From a checkpoint of a small transformer trained on Wikipedia: width 128, RMSNorm before each block.
Each number is 128 + 24 x the weight over its row's rms, rounded and kept within 0 to 255. Layers, rows and columns count from 0. Numbers have three digits each. The size before them is the row's rms in percent of the matrix's.

# gate: layer 13 MLP gate, 320x128, rms 0.137, rows 292-308, columns 0-127
# up: layer 13 MLP up, 320x128, rms 0.145, rows 292-307, columns 0-127
# down: layer 13 MLP down (transposed), 320x128, rms 0.127, rows 292-307, columns 0-127
gate292 102:124146130096141096096098102114109151167112131161119138156112114098129141148163144155074150084121136118087131131111101125086109172147076130123128175177105158117123130135100110121132133102120131143120100161106150150122100149154134077147121102159123126089137133146158115101124131164139099168127164126099123107138117101105142124167135152138153100144146143114143146133083198132166141121120
up292 110:149132149101103121114137090083128148144112178151137132130127146111082108137117125120089102095086127173140104100137091142144121086160144149133100098120140122105103119169116106160157121116103106097132134127191108125143088182147134098176136116149161161144103140128144122155145119123136093109106109135139090146169166148166134107107122153126119156126132137126142159136100134065134133105109
down292 103:134154099134146151135113117135122134142115106133148142122131095098097145154083136124105184172101125152105123164118148166080135105090174111135117116134151122096167135152146144114191124147103140096126131121135125149105104120125127145103147125126123131122109119144120143134154165132134145172193123094092152071108124123141173126098146091089091157100160143151115114167153149127153114126153
gate293 090:141107125152146145159162123110139175144142133129084159099135133130144128171143145136110082147113097136143138116161149148145132092100121126094186109125116146120084146126173101147143126113127144117153151115104143098126113123117111101155135186163120132100180111134157075103073125089141132106163123116086131159117163132121111167111108125155137086116097114117136105104124136114160119092155
up293 097:133141143109124138139075094067167114128128133127130106138113102079149144173132166126144133166102138087134137152159130129132097082152129117110132138120112135109077134105126142105132140144154102084131110151115144116163137113150131133156112113123171157102142127115146137084186166168119073122073127127114132112080130139092129123118144108119160109143108115127134131119126183173139109127148
down293 100:135175132113143137115140085108133103156129130164168145114154158130114127118137117103120160117143137125081146144125131118125135167130121134152141122097111171155144130145141141092134132130146119202094151120135118157154126120133164133161151101131099124115096122142079154117146113090110106148088121157155151106169120127203160101131147125100156145163098093159108142084143090162102140137139
gate294 096:153127128168131171072112137149105157109136126125119170117153152119091082149160151111150138143202102101122126102122132163112126118126109137148149151120146105120137068147123147112133138079129101120131129119148130134134165128085130161160102132104093152106126106133124145122115130082113178125156136082129134136091151132176116138134098118102103101165132152107085102119105116137103146103153
up294 097:142141121101151140158146142097124162161094110204169136096129160148127145130105165151143125121141139119152096145120119178132105162146119106119124134130146140122123114108117153196101148130099127141123133095139155127124176095158137152135130095162154165143077123146106177137123148104148113155127155136149134104154133136084150105119142079136146160161107142141109170119119090156128127103129
down294 094:139143162091112144106123140157150082125122147119132096093146112085127121132105141125102085113120120082112146109113106090138165133094117109113143127140073138145123136141120143130138163115116104136154133127100116141091097128124139141138093095112150119146162157144104094147161168135089149120128080096112115157108126124069116193112154091131144139070150121144108148146113107087131156122157
gate295 096:094112121147156112141161128123081127138123116146122146106135149129139126118145133147109147131123119140099113100131110124127144143137158157110156160155104154100126121155128169036151053152129111133118111140127116135133140146119143098148121121102121109157045108127155103138126169127157099114127133122152118117103102109096098151150099146066158115131116150116121146121101166097156129086100
up295 102:133121113125143110119127123106165121135111137128085130115117127106144108143110096099159175113129104092096144097140101169129125115139147163091100104121115148100145079127166143162135117133092137148144164145144113100155100123110068133164164105136097172151099120135119127128092146111114113131108100160178123126134169109133140136124101119110140140161088079161153138099144146078107116087092
down295 103:094128137128131116179096132080115105095157159124120154093097137136127148184098128161141119183141116143107088125108095088113130132133108185135120161164142159143132130132129123132146140136111100084130111091095116136129105124123120151147162166137145146088133111152132138126115153111168171101157148086132150138178148086145125148153156139096124133142124148159144111128088145139164150107110
gate296 095:147130096145109178134231095121113152116095116113097115177140131135138183100118138159174157120144096103124135096111154114120100093118170146134132112119112061134136080171144127122167126121152109121151121113131137110135110111139129165154119150145126129086155137141135122137104136103139113086120084125123119166155110133143139086141122117118126102152121124123110095125132140142145117110112
up296 091:137124112175131113127117137160141128125117121170098144163119098116120103129086097132125150101125119143168114161120143066137114109143167079186129107125113129129088130108156113110127169133115126143110130122153095120146148188099167138151142137165155098153116160155159107125148130108097107089154146121111100133132155145159153093139145123126081129152122144116107101155131145111165123165178
down296 100:146143143105147124104110113122165121105138117141132123080142125131113122139158124114115130113157188136127129152111140093142128138093070104140099144119149173142165082110114118148111137124098139131134137139109164150127103161110150118153121159172134132134139142132146142195117139140097143112108122114163113075129156164041168138131130111109120143156138123125154149154142183100133130164158
gate297 099:152117125113128178118114128161070127092162146134156139138092110100082148117129191131128148126100123122111142151133117130129087109123112154129128070166140159118131107128169110100149124083133088147112116132119117119079149145151127150130149146120179135154090115160125121115153073150115142141126150128086126135151149107132079146154127111121127102192138094134115112099113114150116149137100
up297 096:136156181121120132145135155143087124131162091140131100126099158136111142098158107158148116151126111125160145180107106159126100102117126124115172120143176158133166139118191156132107151124091102127112137111113166111120146120125150096134157117149099123114110128129122088151135133157097150056146138081093119122131133119110131112115126114131119133156090104131125078115074145151145088147150
down297 093:147120150116154116098119138136161112125116124139138125150161102120166151119120123166142130082110133100136144070108126095106152109151125083161111133136137172149073147114130135129147129185118080128160116103138096121176084118119160100145140128146131104138109142123140106099100159129134126125111149133097187150092134130132112119133124169099087105132157112081143096122153085149157120159159
gate298 090:143115109129159096116164133079128107129142146108116106140153146141131148072142132079141075114097107125155123111189101131156150108123140139113089129135121161115088101146147127122136123113143144138085113115115151146086154124121127129077134116123090143169146125097119131102106104095107158110150127131155068152101118169176142099123122117146101095115148117157119110133131123086173161143137
up298 091:130110116116146146130127120106129133101183156168169140093093131148101150142128139164139145143120088140130140113166137157104121127167117101133168145078073111141139091125122114132124132159123169139112117142153135133118121143138170141091102128141191167174110160117130129132116099208140111132086115159095164120129143122144113131165125096160109141136121121114143123161096104133141160144127
down298 090:108128122128138115091135133093126148131122102152111175139128118153104117109137106116098151187127133123137154086104133145126095140115129135124089130122159142152120094126183171117109141138155113131151116120161153159123087131158088131107144104112104116137146144113152208116108135083123074098140174123165154141145134145114121132116153113132133127105091156170151150120139102124124073175145
gate299 104:117119112115146113130122137105162147145108157114108134123133125131124122129164153100176152112143108169133099104126138086063119126110150155109167122122100104144116127152143112135114091125140125114142112125107122138118144088151152115079179118116120124139142168147129166141080093135089113091086112125163157128165094128150108111122090136128163145124108130117097165123125132136054122167074
up299 104:152144097121086096084130142115149144122101096172138143088122148149133140125070135095155115151161111123138147113140135126093145152132113110155134142140152107173160147200110142116112135122129116099163151128091080169145116142104116122156100098113153091129157124107126134144138080116121102098137104084127125093104153132139150159140091139130145112107115100082095082144126136141105113136117
down299 097:104098140134135112126162110068125132126133119121111115119087097108128104119145092182101138143106101139154122161099152109116140099131142113117157112074137129092139094179146106120122104096159118130153116105163097106127143055137126112098136168132116163139146149098108142128096119126116112140123141042151157165157164106121116099133095109141135104129122146157131167137121131136128135122114
gate300 094:137097144154113137132110137108107155091093120131131115114120138121115139079143130160152123157137097139102161109141166137199135142093147113099111144079147114102148085137121144108121141138130113171109124113129086117140155076131103113129135129147129117121163159123070132076101143095119121114130122140085106123114140195142148123141102110140176095156115126139110125104133154095072124118108
up300 090:081096150154102114124122099122141141125122112135136146139109114156126146109135097149160114125166101096152137096130182143177141124119161159127112165078158140135066139124137141108112154119167062112127144143148126137135131152174165083117104134132087092131098128128102141128143138137117117124099093130135100096102100148116107122153123144153175116092120120083124093130122128086118115139166
down300 102:151141125130149081170093165146102110119137141084140111111164100099131090150149135120093120126104185132128124150144094140111126126105106148122171064139099112141141125136114095160174079149129121176117130106122144121122123130077097188144160110121132155163123157161146131121127135135134132136134149115156131147143150111097166148113122108124108128159147115159126149177103144136114176142145
gate301 105:095123163159160103123163152149095150165122131089100132122120142132137146093155142113135154136134140170132100118142169164144128165101087124121132092125112108124125118154161077083105159151126166127139107095138112131120110155140125143165164137136141133103124115147083075141163112116100116108124091128142111124145094142119117181140162126115193100107110114151124130111089152134117086151109
up301 105:090125155129131142157106087095128126131164105130097128142135119109158171130128130142115106139112083132169112133121099123151119161142136131162128131116151097091201087079144163183137105104139137119131143128123085167106130137135102122090079089131152139153138109111083134147119144136122163161115128079103141127184120106111118133139121143181156163154129127124107126132139155135107110140130
down301 107:084164129148111159119132111108153125116134137096119113176135177132131154130085174140167112106099142109119105121095114097116106093167143147161110124132124112047117148094138092122088168134141092129122117121119116127130151106136121146142125096099133125110108136121126178154135125160122113115087113141140115128163098129105148121106128123113104181124094144104070152165150082122141120123126
gate302 096:103121110112171118145175152156157157157150124113102142133109137125112086116160114096147128104082090131108118126142149079144097157108120147076121097109118134173173129111117112104106138137120101145128106151127077132112089114108086102099128158162182162158085173151130159116121124134155119151155135142144105134114161122106109153125117124155083124132133113154132087093118122149135144124119
up302 095:124130134134108135131200149117108094137102120146109146132131093147132090130133092113109130123127080111113111142153111127112113129114132163077164133182111136087128127151148145103119131155150126145134122141114096158127153131096121121098128161135105150111120118108106129078126118103155133167141173131118087157098145104097117111103113152157105164149202171150140106104146165128078115157135
down302 096:181111132116136106141095087124115120107127110133139133137118119108137097119104116177106131143132111109118151160115169086182102146121108174173095093105135156144134129135095145111131132114140176182119150095188126167139156137140076127109154147148138173157111126143127157115106149137151095148148138146139130114102172121103134153171111136143129119137135111159120147142125060133121135135125
gate303 087:112087127147093140163121134147167174133113102096134118157128127123123129142142126117110135158130103127162144129150191145125129097090137129084115158107097106130111144137124126136177159119086072097160103084118142074152133142151129145097148155125148121173138101128146103150087117143112105116151109146147119129111112131135155132145163160148106111107114157152136129106163165119131079144182
up303 101:094112153121105093103143104124140171143107138147114106138142133071101147158128096141143118133116128158122121124108150133160110080130160130111114097161102126149138130100139104141104136141105092065085124137115142075137141159124114090089154160096143123140131110124173141139109131127134134096111121087125169102098119133092112090113113099150178105127103124125115127122114109138191116180149
down303 110:155144102139116138112177132134076122112127109134119154125135113168164110109128115087125113114116179132126117120153126079141145159115120133150125121126117138111173121124167161156134134118118156208150095140138134131103120149116114120149137098144094094136103129105139137082113115176118144147090123119121118132159108139180169110139134152087112183112107123120080145131106090128079127105097
gate304 107:128137139152114102121162122152136123124109091104122122057123172145143148111140154100113100117113084130113129139075126166125119124150145203107118110105129134169098135120108111078161142117157109093144141111107119132125173158190159153111135128132137141092112110153154165145139087162128102132141133141171154143104121131117135127120155106089160153138125086115124128111115177118120115134136
up304 106:102114126161141155152107167061141113137155143106141144192142103084121125133107127121110136071145170090142129141111100125115106149097106167129159148089089119116102129088126106145140127123115147128178101129115110123116088133112128104110176114117137154170109123123087162139091161119136115120140094151095107116092133112118101125148113116170105137122129117170138143108147135098158135139094
down304 108:084124096082135109165137125103152133117134114169137110110136162103157108125135081154131149129118138134144135131096070136096143146177112159148116111136097165118119173144136125127136165136127134132174123103087125154099148138111119169127107087165104129103149146145162175125108148167092146124111124155114129155125122155120132148138141130074122086154121172117125127109085102101151095148106
gate305 100:176130105110149119161152114113115142127109133143095144121100149121138087110134130133112147144112099117152116138106142147161100091064151158140132122169105119093080111135193151135150110146138107137145137102115119078094133116143092083116100162110100174124119159135107141158107074131145113130115139117126166165098120149122118160111107157105171138157144173142135139126135141151083127128135
up305 105:184126097123143120111142160140145122127159124144133157101163182139145142125151115126169148147116160116160106105097112147128144129150132157085094150113136185147139166109113142136142099124155116173126121162123157103088136107139094091177137108157104074120152114154144088148092146128119103102110108135149087150125111120098136170124157129120125087144111145112126114134140151154138100088155
down305 097:155111145112147155121141099111141132121141126179094120135083110154096144109116111113123073126132160169143123141121099123126142147110115130132108149147140136136058139102134125166121091151098174090128143172113162107117121128140143105126098105161106137115103094125108089120119098124111160118157076102143115116115163147138102148121154091113144164115100164136127126106068137173150155101105
gate306 109:138154103108115100134125111128133119123169124117116107152116108131147150115133095096113152116135133104119131165099184126132106103124130125136131172161143179140112139166128126141123130093168072146109128105135127146110137098118121115120164138115120103115093101150084074112132107195099121159116133157098193155108168160132117149117122079145111096151090136080104118125110141103116104122146
up306 107:169139154106123140111159132141124168122100100104111124116130155132077156084127125139131100128160114104160131071105108130078127098148160135142143104139099141040112147147130102122127112105154148138129151139125147102129180136133122137092165120155110105160118117126137154139134121127114117130144139163112124118147070095119122150093138125101141151138168095147149120141142200164119130144123
down306 108:153129090153131106109128169122125145144135125192130118146119110166112154137124122111132162118142157117150134088090104106105119142098131140101136121083104127097115103190151154140152087122126113155122125147109110147149133108123112112098121145145161156120142068181094118128196084124168107135109106124103149126123165141143089140118136133142113107149121081078128129135109104151142157133113
gate307 102:125121118148128124095148169129127089182100176132144122136098135172159140137113122079108121090127083148130120088131164169121154136097118133149132114158117138129132107133131115058162108103143169143121154104088128139184117111160109141101121115130115141105117105139104118109125107104100155157126107098145106181112119114139091128133140110137126090078117131131090102109120114090132102149158
up307 108:076107161084107119140162152139115140147139111129138119101128103105083159102159127152146136106117123102151119131147120123107138140122115125137171140103159118116093150155110122158156125102147118143106075156130094157153157123153137108154149144138144098150136140133140161137132108144120098124151158092123127161113135127150116138143110144089122173067164068112156106136166111146199107092120
down307 104:136125114104135142135138119122135129105095122168123158149152113143155097120108140136131169170126139108142177173195131169149095134121131143130142142144124123119124116128113077084095121118119109130147161142105167115114119127080099149130108100135124118139133130109135194110099108126110105136092133139115107121133162103170150138148135159176171105124130120116109155180109115139127087194098
gate308 097:084083129123157167130170186153155116146132130132113156167117121147129150107107108155132128156090107141093113139106138113125105078099127128124139082143112126118173137165144131111137104114101120120143111141108150140134101115155118121137149157125149075103108120161155092136125117153148113134130195154124114166133146157126140141085132092101121161126136118165161089146107112118117107184094